Weights of a small transformer language model: width 384, LayerNorm before each block.
Each number is 500 + 40 x the weight over the matrix's rms, rounded and kept within 0 to 999. Layers, rows and columns count from 0. Numbers have three digits each.

# down: layer 2 MLP down (transposed), 1536x384, rms 0.179, rows 971-1023, columns 0-127
# up: layer 2 MLP up, 1536x384, rms 0.203, rows 972-1023, columns 0-127
down971:413487575472522540565431448523445542595578473547523556448570539480485502480501498524493501596465443450507449444503531496472480553540481525486546563521482525525566567458515551529452441575537460498519395503529521499505461559414514535477507505443582477473539569511435509440568518543506500460458434489452513422479447565485489556448485474465541468457515446515530557472495542494511467560461
up972:466474463503422518442477428491519482499506477532589476535486420530533456497482448504620591499548515428540587540493519506516468503540584525473486485508451491467527494418510517499498476553549511514522472524512513489543511492526543453480522495485492499456504482504467520548441465537491526431522531514495538472438543550522457536540502547523473419477478560528537476520512477522527533498435
down972:519513527497419494528521483527514507510524527484501541525530511449435515529545538499496490518454488533524457385514502483517474451578467479475507521418519479515489452554524512477511515521492509487475508489481567432449456549470539476468477501517536496456543529435514459468544498473487477470549464476482500496530494533469462527518514464454500525529499508481507497464473514468510507524529
up973:514527534548502577469489568547465505475582478521442454407544568429460578459513576490499541480537446506432455476508485506510515499516495498484488514438507428517518519468426491524508493492511486463479498511519576530559442523463489459547481506462493544566483459546551495480466484454520558447473467527534409493534480502510554566477460530437477538508497517503521470553471442513512555495497
down973:485485393505530487477457438540474466571510453475526570524524496484474518385542544536476413474513540441447529396509502546435496504488455550508437442600457490585537534452460516459518497516473472494519474546549564472445436494536393531546546483544480525548469585540524562478536506501466466529478496519506513534519467492484458503438470483518525495509497444451451518477475531478409430476541
up974:451486562507413532493458534513479570510494468468504506391405540524529528526479499439498481464533525481465495466453549496540473460477491520440500548491492500482517484526463461494480514467480509521481468512475538550501488551525463403492460524561505473552519492558526518512472496480511437509448527573449525427543507485601488564516442480501439499555511510543532524524504518462533449512504
down974:542494453481518467475478483482467492481484530500477448444474492508475433548439553435554538472490524452466529454523493485459509531424523523519580453477472576527509479499403479494499507512442548493518573446518568500491476477556512421529506443532482595515525607491514473517403508532487497453477533442498572550521531479501512477489498523480432527560479495467513477492442495445488445524526
up975:501557424494533550540468504499517431510555422486470456520564508512481471463564558502510452543579540492490486569500536544405491496543531433500492522512443493498574480569531453441546567538435515487460535525488473508522422503481514459452515462453517553485487560471583500583480518540465573476437529454486482472502426495508520509500494514445535515515505484487501498436512501494554566492554
down975:465597490519410469486498513445499487497475465552467494544489539516470473432508466506485472515535524507422433433524514521453477442513495454496492503482528420476553520515511546455464478504555441439474502514520544535531474544540415396491513522473499501534498482514447431525520491488467554506477561491494546546434485509527522544410493574486554541466513559467437554534499584451510500463488
up976:523507488602510552505453576499461443445461584528523454463478462460489506487506472558498497503491500489441497493546432455454482493508485512472558518513530487523574475446482488555518435493536546460483423460501532504490493545497476514508492522486561525505508469536481513493553522593465595525560482494451463538518514548484480477567495438478498497487511448487557492454494522570444523354482
down976:489508486510481448493478481462540512526495529558498486444470543531521458493479416487489535593423497474497470520534415517548465498450467488474513438533544466494495531480526506556484525534456473470488543447457493509472523510539485489513441450509498530535501481468519487449475486413535493509475456553507506521546505517493513488432585516526511516491454488524523449473493479456462502487462
up977:462472512504493423508518467609462373471498486549459605563578505460453444506531491474514481522517487475499491489485514546435486533490496365490484490561534480451578551426493463485524529416542517534498459515507527550507590516514454623469470485442525532466508494495496481499527435479555465505564505558476461501531469449467481484497492545466452483440530451504587484510510501521443444440491
down977:495484585518525512492480501614459518554454543460550490460538501516415442514548449487480467475520507582496542552491457511461578440452560488506543506506535430465556516463501462524545476445565484544504532542524597511509570488465514523479507427461497541451552438486476532525504408508558502497485545515535524464435550488511535518541573512515486493425460532437506478495537578550516489564411
up978:453558563503541467561543460480523472460513457489496460475470473408486499497571438500520485458469489546464517562531554530517498466542496470519540525506473498591513505514484480515507535487473479497531433457498557446514472417523488498564555476506565504510536515491530492469517506448502476481490536468520529515491461486431457511488532537566561521459448486527549423461491517410502488471534
down978:490485551501544485535502532454555463548509493497470563572504490513529501528507500474491397410494470545419452477470519510462503436459477576420496518552440531578453532504399478483515476433553515470484546515540524527558445499505517484483493497457475522488547441538462500515517497493447473449483509518559554495487549545452498540561493504500497457536520511520509493530512441406495533481491
up979:476449469523452524574525548461472545606470424520528572600517484480494540517518498510564475527454489496409517468520565528537483459494472457526556540504509442472535441491520453546532523426456490494485490567514464500484512497586490563580477449514501585415535536459516522497492481479529573466416494477541478446457477474532535482490473566485520529492466428472593476538554519474548472515466
down979:532487481432480491501585510456531475490540490402509564496508495535511408545528513447533549521518562506534512417450472518392465525428452555499507521509485526559518489477528514482525515560423491502547601513576522493405513543514500576479535513495490468540518602513482507480571529474434478513495597428564513476495513447476465451432516471492506551451504446527478544459446468514541536477492
up980:453421527519483508490516474511502539433469527538533555443569483430474522493453450524448557523499561451520528460484453487464542545498500497469508534516481513442439536483455448465557488484469427462455467410522485436469401352469510537475468448557502533459517482538478504501474469504514480482453477474569434505430520518562456499482521632444492475397529469529514496551499539460561501555528
down980:518444469399492537476528471516455546413461427503493514481586526425509553473438519550479453500432548431488538451449496499451394570422494529567552470418514519515425508586470514401549508444550539445492430498504527488504443466442505437506535496575525560423553558455540533474480533421525485490491524460479513542448553480454476448410482525502481485465486510524431555555523505493563544584485
up981:507513534531521526423480503451493530461460463512543503550483564478478540521531492533532502466539507474472505542449541524444476521500539411504523508514565504453514462455498497498547460522537483533491491474456546482449481498524495437490444509501492496525481447551555471458471460527547518536498497511581471473512419425450538498516419527523462460487518581528555504529425484517541510468534
down981:510500447507500487542487455452549530524540516451461533522498456537480493574455528495477447516486558594547490495512494499438516518553509472473572503487492451559460569495438566512506472468439548523454486471504477487458549476494520556549407457499537466479484548535482567505547546490436446516504512482453505505483521550530505539503514424507493473508509440489418486483536517446442523424517
up982:494473483511500509560510503511460551410503557497515460481512487445543535533517454539517446538474509526409564526585464448536475585468471470534590531514593485545523537454459479525454490505464534522481457450537500450502536514533421566526516477504500480554518508451566467471499528525509486469508492473434490507521485554499500475544480568500459544510459538464486520472475556458455554531472
down982:523509403510500461478482459460486490555512530511508515486518482548484526449450516488540510515453537468484440460440427497496476521542486492459517523501477438471459472515459516439551481481497507497573532517489561521520535479548515492570484526498524525504478498535529510510523513461439463483479518524514497502431511483485481538534543474512491442503465513519516479580502463491457473489523
up983:511508434442569433457543462534459486487499500517475463498517485450487517565552461464485477576468502486538549540465471516497478517552455508482525583435493465451491450465485537458492462497511469500471436493485445429491486507497454530583485542426440455548486460423479509409521465471485494512521480460497404462528515498462441516463488563468541593469504449515515495431579463517547503555508
down983:532508488532557513555490488535486523487451509492484479422515524506513538453482558472497512437508511511461487459490475448540458494507493561474511485570509531498462473543524521464545492551499496474485467439478460520515392513582525509518424483503539540549525514497442476553488533480468504458435571542459456516469446465502497481511555487564405507513520458525540516543517545459534606505497
up984:567546496470541516546552464571472504486486519470499499497457466461518413485447532554546484548451487533527493542515529476462506507515555452518493619516519554504549561499480514435516511562480456565510520436552446498485523420525508450507492517481585484499540530453535436497554520432435523436542530524546451503513525440494493471527453520475518555564431473454497486502512463485504471485491
down984:426566529410501539559663470507484521521523494559542427616440468524506497438487475486527463466466508522519465573516558439460530514531475490538437485496524429466490569519549443456521483481412431501527490457483510513491490472521515459506434467526496495486513558473531545504520479487525509491520545549520481560398475472489406493467505405455510547514464586515528455481465479475471494544479
up985:451507518511514588533513522501442495527571599514506533474496546485529440518486512471511524577476503513501433571480496515472566496522465545538452498494587410513493523449514543535509440521534515528465511459501456477580472487401529472524459489487482518560497551513506523522474519446428455540478556488494516477542489492512467571555454468492538483507533505485467487527512517549512451567460
down985:451509563450450473434552513488569433510477498474458480471495480429498552564471490486498424439446518463527516474605532436447426511468423578530435567489580519401458512517490459498474451492483552503477566522520536536551549442512532528427458365499521554510561543449516554503428571538528481457415508554437489586505474538622487510480512434474540497488494547494543498559531561540479473436518
up986:473575486504555505437448546561401469544507505531539481523537545554543502477489492512467434512432451512481563491455455449457516581441480488475584499446439480459519455486460560505528524465516494583548533532558482500553569564557492537427456562528556465495558440524470458484584471482530487521590539497498528462473455515437516487503518468474606525459522466479479468412516516472454439477552
down986:560558519485547594425447449519504533451462517468550498426595426523505466455517576509437524463461530499493599506457466467545404484572549450489600504510461531512450533516420513475460525457467516489458488487491518392448472473610462548545527532501439551538431491540410515474527541525490530500499536510482522550462454410519454553405462461499559508481516424496459442506464480492449550489506
up987:538454612453544404596543458508567539533386545402432502490539466502468545607494484452424510516454493531563610419554434498516481618476479558510506508459479554490493438477519422470559578500421514556479554439451480526490461480475560482448574485489494458463529489501489483459467525448498481555524502510538440510541497444511562496513438620456468561463556477592448580530422551506456493552492
down987:438442597417519356480453540471449528568459534484526530495496462463371477585410473425469510365502480530572563414427570447602428507391521494623612506439528454519571520556432400507503514528508497487463419381383551577492483535462461576510547464432449597456549544468492569553556468518572505516531529554447471469612489430566584519465386495451408484550518483514555517536547559569506499617428
up988:544506503546437521484470572486523474446548483465568472526414482501504541470453448503466534434464447516437526503470415498439476457495491451475494520495602437536496522533489542476551559456500515474475437499501466480600460502476469445437524519524466512517572489475483500508452511550523531497481502532514489475527467482576524502554488536489499512547502501488554506475510554433511504527424
down988:580550494505575493509536472528546505458512513485445474547517538478534484466523548512490532425545434485453483522432461535531500483528529493486491509466499485566498513444546526476468521461500517469448440494507495520512455487480461490538499471503500571528483485449449505528435455483478536521550531505545511458454483504540509505507464453519512461551522541509520419443477419481476531547519
up989:537445535482466489528515592537449508527514445456475453492508479548512437429447465570499500597493531510498440559425542510514525504481462495565495576501506510505555477449475427466440513508519481469533500483470528538451473489533560516510495521509507450495508470501456520573531546436539476488460503526475508464457507475546494543474408529516456551532485521474559511528566460553558564457506
down989:527426471500452506514542601473469497540544467542506426431512489553467558502487515495567509535521493597514497520533497463514486506480507548551476558527500538520496486464450481481443478455509548460510544522501509495465536512519522450575564430476412574473552569506523562517517508521541497532536567502431549483459474542535466593446510428448523512582531448512416467533501473502451565523530
up990:451431490417425474418567465511436504527466448471524446497489550511478451522497512473484569523473501471486437504528467526457491505475550498529493559427546497515527540523565501502480489511463504527528490439546500491444490450499461510449472448440470542491543564439527452464521482531499471496514467521557511522527545498537535465506507564491490378494535471510582446444462580539482580438441
down990:485462493545513418570494507506408444547500468482539483512518520522515414521519510525496492521461497447483457485512504507479476481559433520562611523513478507504486454468556475449571477437552548514511514447520553420493492527522590376484486473463529471595510513472584526489467555469522479505544497468533513462500474439506467520482513451486500465531487517477560518531479530454476572463528
up991:498556526495540444478429588528551506488505502492460502472527440485470484496473527453526503500458458483523505552479450536428486544502523483515480565485512482461450528455493481521541497540531505519481484488513559455489554508502491424456567491504552455509516464457569464488521513474470526505477505473494542451515473484420492470568553478510486510503452499553521500541510550491456475526426
down991:553480441464549516520478470480533452460583459449439433533439474510458484471483493444469472495477500459585512549430469500501541507521503425525490444504514483549499486475487461509590517506493489495477483558478508476491550523500525510519440483507488516494482591509467511485513558478448449560508482520482552504517516478491514479562507509532476464546527453491542455503467457532494561493440
up992:416465485519430465553535525468525557492542511591537492529456515542530517527481450546421506491509532446559496558437483533550588429442430403521468527457520498393491521554449514494492432490421431539514576504450525544527546501489451518452493525554447481490487504471529521531554437460478560483464468569471530480432496511509566426444506470494521475477470608496473545540475485456484518493417
down992:428497587524449467534478579504485485478561433502522459515483432531455533521449514469427517472465468490447483517469439522471485471466494489449479530468503479500405473544436544454547492445447448545566611507474478525583489436448487504463495505508508440510599494450452490491447514501548457493513467521431472458492455537453580501490391503503496467458501522501482524473432496454567507488505
up993:530495535503528493470544465530593510539442472461442477426503441531512539515548479463502538523506508446556508480553526562526454456480480487497441523451503577577538503531414482463414485512520430575416460487570498453561543534533448494493489508453553561470476514493523500502514500464535482460482449525550559532473469525515526515502416496405495457525488488477528431570463480485426484486506
down993:500531545533476468505439498528570456506467484530444541513499500520468476499505498517512552447480521452445549465577495515507575508456591521486498521513504470574513562496580516506472445543474486497557551539571520520509513463471497457496450477468543518427408512510483507570434567509498533531506492505523518513538536471451548501495478477485491505459623484560626452525488527558490501564573
up994:514504431472512466496461481498470528475485523477546529486450530540474494479569514463524466510468462549492427558477473536530500526422513467560481497470423546459545439485452458503521492440466441526525465505519437458480495481469529531478469507459539453527474491524466486458479567541536525497578495504457457464583500445509509480507523534558499491473543516481593459545466497485568487482506
down994:531522488518458535445522513529573536436488475502522455544442508524533500509486456451403509417455536508472471487496426410464451560492497515505520463471488504553421510484421466517527559497502497553502448480487500536527494523594509445491503534510518616503463445488495496526521478436508423483513423442504534525498550510508492492581500476536449514514473550480518527504541477494491449519523
up995:492542518511471497579416563484484480435540552505474523508544509547526526483505462429533520499502475529472512457510507492538513524490562476479553416429500466536437547436472464582442507482559529478537481465651443475486473464489494521532491555460527452493560457474525503535512487517509462549559525548508477511482521489512434503455501474476437528474427519475523452508461493520535470513498
down995:476515496455488525523531509512490525496462463498514518482477487557491454518499533523502504519501520504504465518537473482485498517548517503455456482561509516520496428512548482505518509547516497463464530527466542424507527561502585435532459542519507470493494517536514484504474498511486524514527502478521474566523455494445508493536529475528533498539509485504497527440475481542464480490516
up996:398522507501534535444511497549471566512493453536450485409451559479443482498543519502461475509505467514537512455460531519498502500552457491444495501460468530476475525514476481508463480508482453484525447471482488445525541503381527485529516517517524540469440529464485513479495435548550479466510521475461505546498558549499535461487540535531545493506516549451535404469536502548432509459539
down996:553540515490525474542412492468522513537437533528448552508448462494527469523530550504516469433484509532525451472582509569510512534540517481517531506479558544504492539464512520557479494502544531487573563486427461509503455463479543464535533532521486497508502506497450534509528482498494461496487477528528517527495534503449513488481480546531513472490433481407508525518511458473528496517484
up997:516471552559413534533535500490534546513569445474440456444490451567472464439445482523503537506501452518457469500492510503462484549507548540511496534479555494458441510514523528489410418519478489520422474494496509451521508523465508523441486553553588491514496540477505492492520467473491462540551533441467544522565509489551452439522431493495605497448568539483549445479575515519444493489466
down997:476490582511447535496546462506486466504529440568523459491558510480478475418467472506496470463466468549464527497499556462498450566467499503523610549473526504450524512474541507489455402494451513512420470523474474457476463540471476548437584551525523503489536511484552555452517538519546460469538559442458533489576507538564500482514455504453552522438541486498528503502481533484497451510505
up998:512439486582498445562474472547444521514532518435504503461524535578486439558509470513399513558512519465503476446518470521479566507494490519561528526455559480504480495484569489494485552456462460477467514531515505493506468519472498516506501572478535426506532492493463529477512502495497522547514498567502506442474490476534544513557492466506557512546479489442481437504476553593488503514581
down998:448538449470484497516540522514537534569466474437493509465542504513524538497495530527466441464514548492509476549461476489483502441482462421512527489459537457485467403467541567520461452382513467457501512389495499523528480452461452445498466533522547527486534486462524576547531489458535501511549503544509552498498497535433501547455533519614492473440534576517504488462453499498539485411492
up999:558467524515493524470511477479566478475481485525498504578567515538494451515492511429475502492471492515487560578477527498519539525492542459529483468508554470463551515482513459517524495505479554574499485543476472485453499510481448502524508570494489452519466493454540502459502506462455514570503549524556453482516511555452475548479471487480502506496509521493470536527565460507473502514488
down999:502500462501507463543501508531484534486522532528457483477435532538517551556505493508474425501508518546492465435477444548472515520477548535522516496518527504527537522564491534502501515482480434447555395493507529530520489523506512499480482496478482567502461434478461512506474519532521485533507491500494480558482493486546451458552515521505533497512464497549499466485453534485556527465526
up1000:445457530482445503449517544518560505517516497563513495486453517466465523569438432493517517463486552511512539497470494454517480490512496483481489509559492533458535517558419467568403480561527462518485472477504517452465461511476502478497551468568449487535491533461505496477486591489407560454508527517487487509542565479548581468513438502453548487498589476517506476488538464541459467526556
down1000:492493580492494533509494474520462452476522542477467448504552489512507503592480512459512500494532558527504486476479542489521570473507474436548480590474422478550582514573512506541415515568499541504507544433495578529459468571527492469564518526503466470571522458542508535496556508521449423500541529612554548503455528554450486564496499491463470537529429482521581514490474460498516523521550
up1001:497492496477552502531475548438477554466446501535495540482465506497483414495472469494499541549474548440550462536504523508448432453560506476458501528487525533464453580496526412538515482493555464487436464502536501536451549452480516527518471537427532534543580541468522466510488529544533548510536514497478453501516466465511519510596513546549524504442432571457493475522502538511487506507559
down1001:416473532474589484464412458430515518487563459484478484488473532498478448532441555519516512530505459502505499522528474472480481517518494508504451509489444578527545538499567527540510520464475447522523536499486576527558474512509538495488529421456463505495545518470544518575454481551518505499531518497496539579492478449481471483518478505508530543479529524465501482469503476483506519513480
up1002:489493487538554469525471527499519517548529578465513543481537510465517495407477451482404494537524524515560426517495459456450578561459480496564511539444463472541523563489453544474504560441496442484498471519493444502478537487549550553496499568490525461555558423439510533485529550526484471488517439525448548523415564482548503491571566514585545512502503522544484528467527482504530513473522
down1002:484467477528543510508486455460509473419526458528511459437524438502508467509536509473486583558601473460527523570476518421501399508432539513543510544522517477446504501499472417460464486484496521472461518546494552492492507480488541485494572514456489444520508502610460545541483455520498520491513552451518577443430466453534524521590548592502548464527455517528526565518487462491437526480514
up1003:532463443523437505547536555519540429505465498476502476478555481454547573500469481473480508502449488559545570482422531477436513527524519448441499549523470532572514524507446558449490512485498463522548453435493471448487524474466405558489543467498545523524569454508421532527560558488463569481553424483500528535548441494535503481536493473474507538404471534475527539452463484611508492479487
down1003:503472523462468504505486554535580476453526471466566458483476498465538408464474478443506514512567457477552541428448497467547515526449493579528471517449509469541587554524536501466506490588547493499553433480469523443494523513525443563540564517412519449495483538429501549545535518458574491445421484540468470507441500545482537508446415476479534516479475459451504515481448524506533605540530
up1004:574480477472433556578514383510506481493504474519519590471464544485459551497464455539535467479524402446462481555458613526496431578462466529515511448491486523522556478521537552500561445520590442497546460474464510465535489499514516429467459454491464501485519476480572512564436494485479530535509334515458552406531517495479423482534517517549480500520526423526480503500478473459600462498516
down1004:469537498466542521488558478588549503547565447489560534511446411478532524387462507514623553496424410511563435448386464472503512513502479490578501548520575425545436549492557502551461513470511556492501543457588543578596494554467521465590529587398551491526494512461468475560418499589565525565450476485500584487535512378531536530445540544447554582521554503527436540489514527514526482406548
up1005:462427497492499512515541496497554497535513517495458550512563420503510507521561550563497473574480473502503530494544497409508537499457599548472520500565479532457533461570551456485574490522535533447503563554567437528495456483475508480482491466444476497555516525417441478473432457477472504454418456408488455435503515497496510506568503501499469513472481458488473481459565523515518477394505
down1005:511473518487550545481499417476520538503444511511577582492501446479472520517611526571557482576442495480495519486549540427452486545461442516539465490460473474552530469455559473479498446496591544450550528563583448540484410575523491471553494477529524498529556507469516542452533480490440439498513523452478458461475495521446519487508529442559499518539475548501486470414485585498513500469503
up1006:480496532484481440487507573542474516501463487530560526507464440622532496529450518519531557527520487428437531525545520492486505461502438541554484592454524459440511549623472519443536501467464465509549511561491471482491482435534516500482526489518506504551519554474470530437543463491538409586485480494452498473468480500552478456464460512512484461467443471474512536456550514491437459517501
down1006:482422446524495490476472575468467561470441554489352471478561479522517431617480561393525480500419465470507479547523474502518508469456477494483482444517584480502455507482532536529550559497487488489538470480420472465483532454478550481504450477539486499508507479504519539457500515478503432544551521524540505526500459540581515463458471515506491457532529526476512484461523503490482513499485
up1007:523524498561489520523497528496515449462471542535488463448561448551539484498461528501560525494500477523494491465499527564535567542484503535499487537481528510495522472485522567549505514542468445507507527504473485470525563528465513515495517525487512544516471541533496526452514547407485529446482464543485530488499484547461523500484509539549499441518464449516482528477530487458554573517500
down1007:496512548482527536537448432533507525507505504538508500445531467556497525475466515445465549458483498496499490451546488515517510568528494507521488525484531541489499502484549535495534504494541484525481516510508438496513532449498515448476568524502534520505479476524492498504518531448527505471474464564459531481505511522457511498470513444519445474483457476494506589470514563473538567501465
up1008:531485468555450487539432492519439483464467493501511489501428495513523597514567443483492573510475516547478501522495543527557495467464502499499507473509542469482501540551515448430472463433549539458459461471480517432522505463487459490481493444465563511520536497445514507456515525476507533448507491534503475494542487503496494487501534493476505496622511570491527534501469446449570426484474
down1008:490498520477516469444487502487556576520495489533485499531515487479510443473499509492527548438468501497466508507474499550534459515560546503519489487478448483516500489483473498479469504482453499524513488468455500465508457504528509462583487521468516508462471458520496463533422577537479541502574486516557606505484503510460525505475473420522527562539535489600470446465509550509532484551541
up1009:541531472515517473510514497491498498523542506501484521490526459580528561499481503597426425449512455464541424487571534553422441525456498462527532484522462474479566446567553502423500531512524545486507453428496527561528475464581496574488508444491516495534517472495461504469465505449523538528446441440458569490543431506530417528521487544493470488376451523544581490468488514505535444422520
down1009:509514564510442561468471570576489546554490446548518513445550493556568532511480467576517500455446518568500493473528459514451442508431491480562477566530461532491484491491486582488485541416457497452436446490484416508516516532535527513428446480442446433572482453476557517452519524547459421522506547562480517460510507600453502497541410386480397525417480499566612533509418504412483442381455
up1010:484435453505489594485476529469525527479504481478471518464491520553484522509488520562420504570567481573443498499563534529481513455559445501574512450534507551546520493424507475449562455502565534436440502413455497451517502489458475499406486537522607506522456454483567470599559540476471531422480531484426492535474530561503499502587473495498552573408509445425504427593530547483500502471560
down1010:384436533450465507476437532443467427494507548497476547556548556513465553550569497514461478518538513480488551521504538469546512470483520440523503483510488469530441573484484518466498454536480486523423494493560438554507485567572513519400501490456529453462461504476481535485431507575456548490485429470485454498513405474560438438425495510467484492594520568576515540542467511452525490502495
up1011:509503491480413559480496481538442472488519524451523513537444482485527492554486474516487526518443532532500477524447458498510476545462490537522525554509551427527564569453458476487468453582451506560480455527479526581456478487493521498521496476513553498580426510465551479498414560534486547479505489550537480504496423511511483506486564516531528521539579476487524532520477466526452409477487
down1011:511459463427499512565493429510515397445455542438524503532454465529528495521518512456526545474493519551511524511481512528462448482498486478435402443491594491528490559463534510494507520466461497509450541478550484501513487540501517518550496513506427550562441504456564453527488547503452424542496554588527534596495477499462574527473494502526467538418592477466467479538524478455494484469603
up1012:469499451468431476516511579470541523525490506490427444508508458504529481486536488519429423488516535433470557463477512503502541579475538568500513578419484489523519590561546458442457515472514536459417542503561480507481409478485516547436536564465521486482518548432485514482506540488493470499507509565493478479458508523489514512480509492483508473445479482484535480468448452581531545536495
down1012:517531509482520587484555544480538494600515505522545561471588498541541475485512428518501495470493462517507437498517545469533479448528528506495522466539499486460486522476640503532529520462510502471468447528483501483453509528537489426477567483441478545583524538554523533568511501603493586550559472516498508510560480446515499471490497535481431531507505510524507522531518514468529488482494
up1013:507430540496474552557475587485513491521485495627487543493478405537504513488518509561486491507551551504545500496534530517504544481538507555479446456494509502484420476485483510538475522521598428578483470495482529503493465511548513480512435495478573449526493514450650537563470502505477573488516516445505413506583496417469444509522562561502510474508438501463471559466485507549519455502480
down1013:494415535452469462499500526550478502498457552556565513505539531499545540517434521442543466540460486508549508515437470486543437481575457551503560529486484395501531438529454525552465549495451440440467533578523501517534466470444448494428443539442497452496549484456576527482438445485613548567562516523544447459498493582414463511478476483510532511526481487484519514502498505480528485525482
up1014:462597515540543504492556553472513457548541479562526578500447521475524471551517552521525520490506457519477584524510481494469526525472514495525528494417531584503551525500516501510461505494518401554476472539453549458443514547460505407505502489426475508557465431577457529456505474471548486521490477453552480516485506493529534529472427518528483506499532544482457465463466519562457541501469
down1014:500600572551521506475519466383499559566560454494445465475528550551454522452497459523490517470547402445472569510490492418483493585479450476527549532495472483478483510424540437548462502437459473501544472475511487577518490521542587548427509398422457576470415516568490484445453484477558447447480495479532464481526461387547508513494484560521462562526474556506527511432436523484542550468439
up1015:560474505542537500505524492470450491470485542466496532473492526489481483519508490449485518423534481463516512492424460525545469478447524486537508585407512502506483478501413454475546552503504498415440508511505439429467535498477427516528469536483545438487473473540512537451467502474492449440549512574465495523491411515513433502442452416441535457470542496477523530391455547550491484522505
down1015:529547485508451489519469500603507488461466449486424508569536511471498419523473525469500431510477483427502486483534548524510485575515470418601502501523459466544462555606520563430486521551418448505456520534561478558571511469423519479462501532570524548501471445588542585463544546478491457465489494542557548478514505483546469472437447520460449501542492507524515507557415528442551498546475
up1016:518450466493490465462528520502502454477457494455504509565538476547561470515485508428490491434426469572458526507491447496536554542483486487545504503502526540471539520420496488545526439481478462543435495453519445442472515474494497494535548426484539457563459497476520475518495555517553511494527484493446507495488459537485510536507481510489557572484581523494504474432500507512422456480528
down1016:455482519462467505497533491493549510521427510522510466511444500506500472433519541519540477496461537508546583485495516472502478478507497477486484469436535523483458467436543520505501572514440489465457534510485533502521541456514466438463512496449484508459491496462479532549508505470527466488487500494543475443468491512555467526496524510464505528506441457437541545496524472456495539503481
up1017:563501533528547529446530520442513496492572566426444555515536545519465524531504455445576522518442447472525532491479543491519456540598447540529469516511522587465559539502506474382515448529525517444525512439447438481491485552559513603462478476384480444464480516423449505443544475472490479444576509460524583476528482440517471470557521544520459536531497486569493459557427558460498535546496
down1017:576502536529511548506518498471526410453565498519552467531551481504468480474474470458621418409505540482507566444537437457462562531482471490537471506485511562490543514439587544476443532500517421500463452440442488497532509492478529468434490515470519502471463558453524448564449493556515545495459528444503530537436466418507484428506494528533507530592477478496505590464543469511506556430481
up1018:520527485507474511442491537470470563501495553494510499447436420578477488544632474557475541536453541512481503390474527493529498494495517473450513531491471496465527511479491480519477501525452510466480551484462458493499515453496546547458528488508584528495562496503532492499469563481516557534481498544485474489493500547559491558484530488474546471463471509571539517454547467462579499532557
down1018:455450521469450562480472501490504523543551549508566494471417476557466482451470444504491505550555454525497510478513459504534497521493508463525502550503510488509551522535514448522480434478494535524491471525530491483469496532480446479468519491584447450529456568484472472486438493477495487455521467482481488486473487374538506495518526486445554471542510477538506541452496445504456500457421
up1019:474564524529461518582494501515487438504494458490488517472527518499465443538534413496438509493522497510493511508448529550491495435458487509451526476474498479493533560521489529421497514512508508475486468464461539579386570447459476520518511468474417499485497534505522573503500437481581489547446534536552534460409480509532455481496478497514472477457487443536489502461507504515475507524445
down1019:502426517556560593545521534432558540508461477483512535556508573465472478449569489523567434414437561551493476480544528548517516537515415544488518544494472557507547527491615541451444539453503477432535513450545483496486552487451461386502509500483494495477550482511511455494523525470550467535477482506466488502540545465484483519585512546480429457502458520493526481532503493552558493484551
up1020:466466566493458537510499529476489482488511572506486457475489535455535501496523499517543442529483443536526548520490542545532495497581522495491424441472521482379489531462509547442503487543470479516490537492487539488449468465480567556528508488473436511523522484473492488485431492461471484479495521458506560428471488548402484452525460552419469448530503507494493502471498495517468473502446
down1020:529514533438477518450542494480508525432515513482484514528589533530495468582487480476503508485543494580468503506473446529559506465568504502456513447467514431417532515448478628485479483442483433531494526540461491543494477471524483462464499473534462565468503476525449519461540494421483472540487462550442571504466486559475477497494535478507514520480508464480532550596433509438576537583538
up1021:537438462482455525537536532500493503479425419503476532403457546458457534509486522556494502505441495496482522454455579497515449506449466481502471490523477495558548500482506508572528551526524463530527508463502504486537523525526529506560559530540525453587556467536447474554485533515400468523492419471453465538469566570611515538498446550496500478426439585423536454533537499493529493425474
down1021:549508493505418512612447478578431471530506479460514595430472566542464470491473531461394475460586447554483543434487476494468467504464506563482485428504564532530580532450488464617419508436490507420455457442483491508511471496503487473458471434467459483516590460403495397449487545527396528545384391447487462533501537472522544478442534474485530493393492530536503454492557566484542577484502
up1022:506453528435452464450500492478475562496488543520572482499509493467537512513460472486523495451399546493462529452455524493501528449447486481458555464480547550501505494382469526516532471507453487543489549492529508483501442496513496461479504469488520505536520477487482505451503419504498569500451492561556507506522441445468474589467472553449489483535466498449405534525410497518545456544443
down1022:533450506527492480474573423522458525448462544463476479456502531559511525516514489519467462530523521499504469551516528508488487508556510493489500466499428526463529500514462533453542471496502523519536472498490529474505507475498439468438417489432489496542487519546549472478464504494535452481510479485485492452511491566503553497528477509490502499495429462477454524547549484582551507497480
up1023:575505507525500504527560546479504485463477465478541512533540458435499467490532474496526525491509564445496485469524512489552495589477463500520497482494508503497522444536537481462473531538552427513525480483476513419484511469520473523458480452504452445493459396456497430506447546470501501491541480424438482496521488448474522493427429513420455557491517454452545562452464529501548536534445
down1023:503522537484464554403515503498485509536482562542450510488558418491478503482495454499459519502521520531555460404530395508478487428468441516528544408516589448586471523554448544460548513503574512493513533409541562560540460543475491430512497466497490468418551480485481520502479508469525536466477540542593535446526461442537481541455549492495486511522509470520515571531511554468461572557478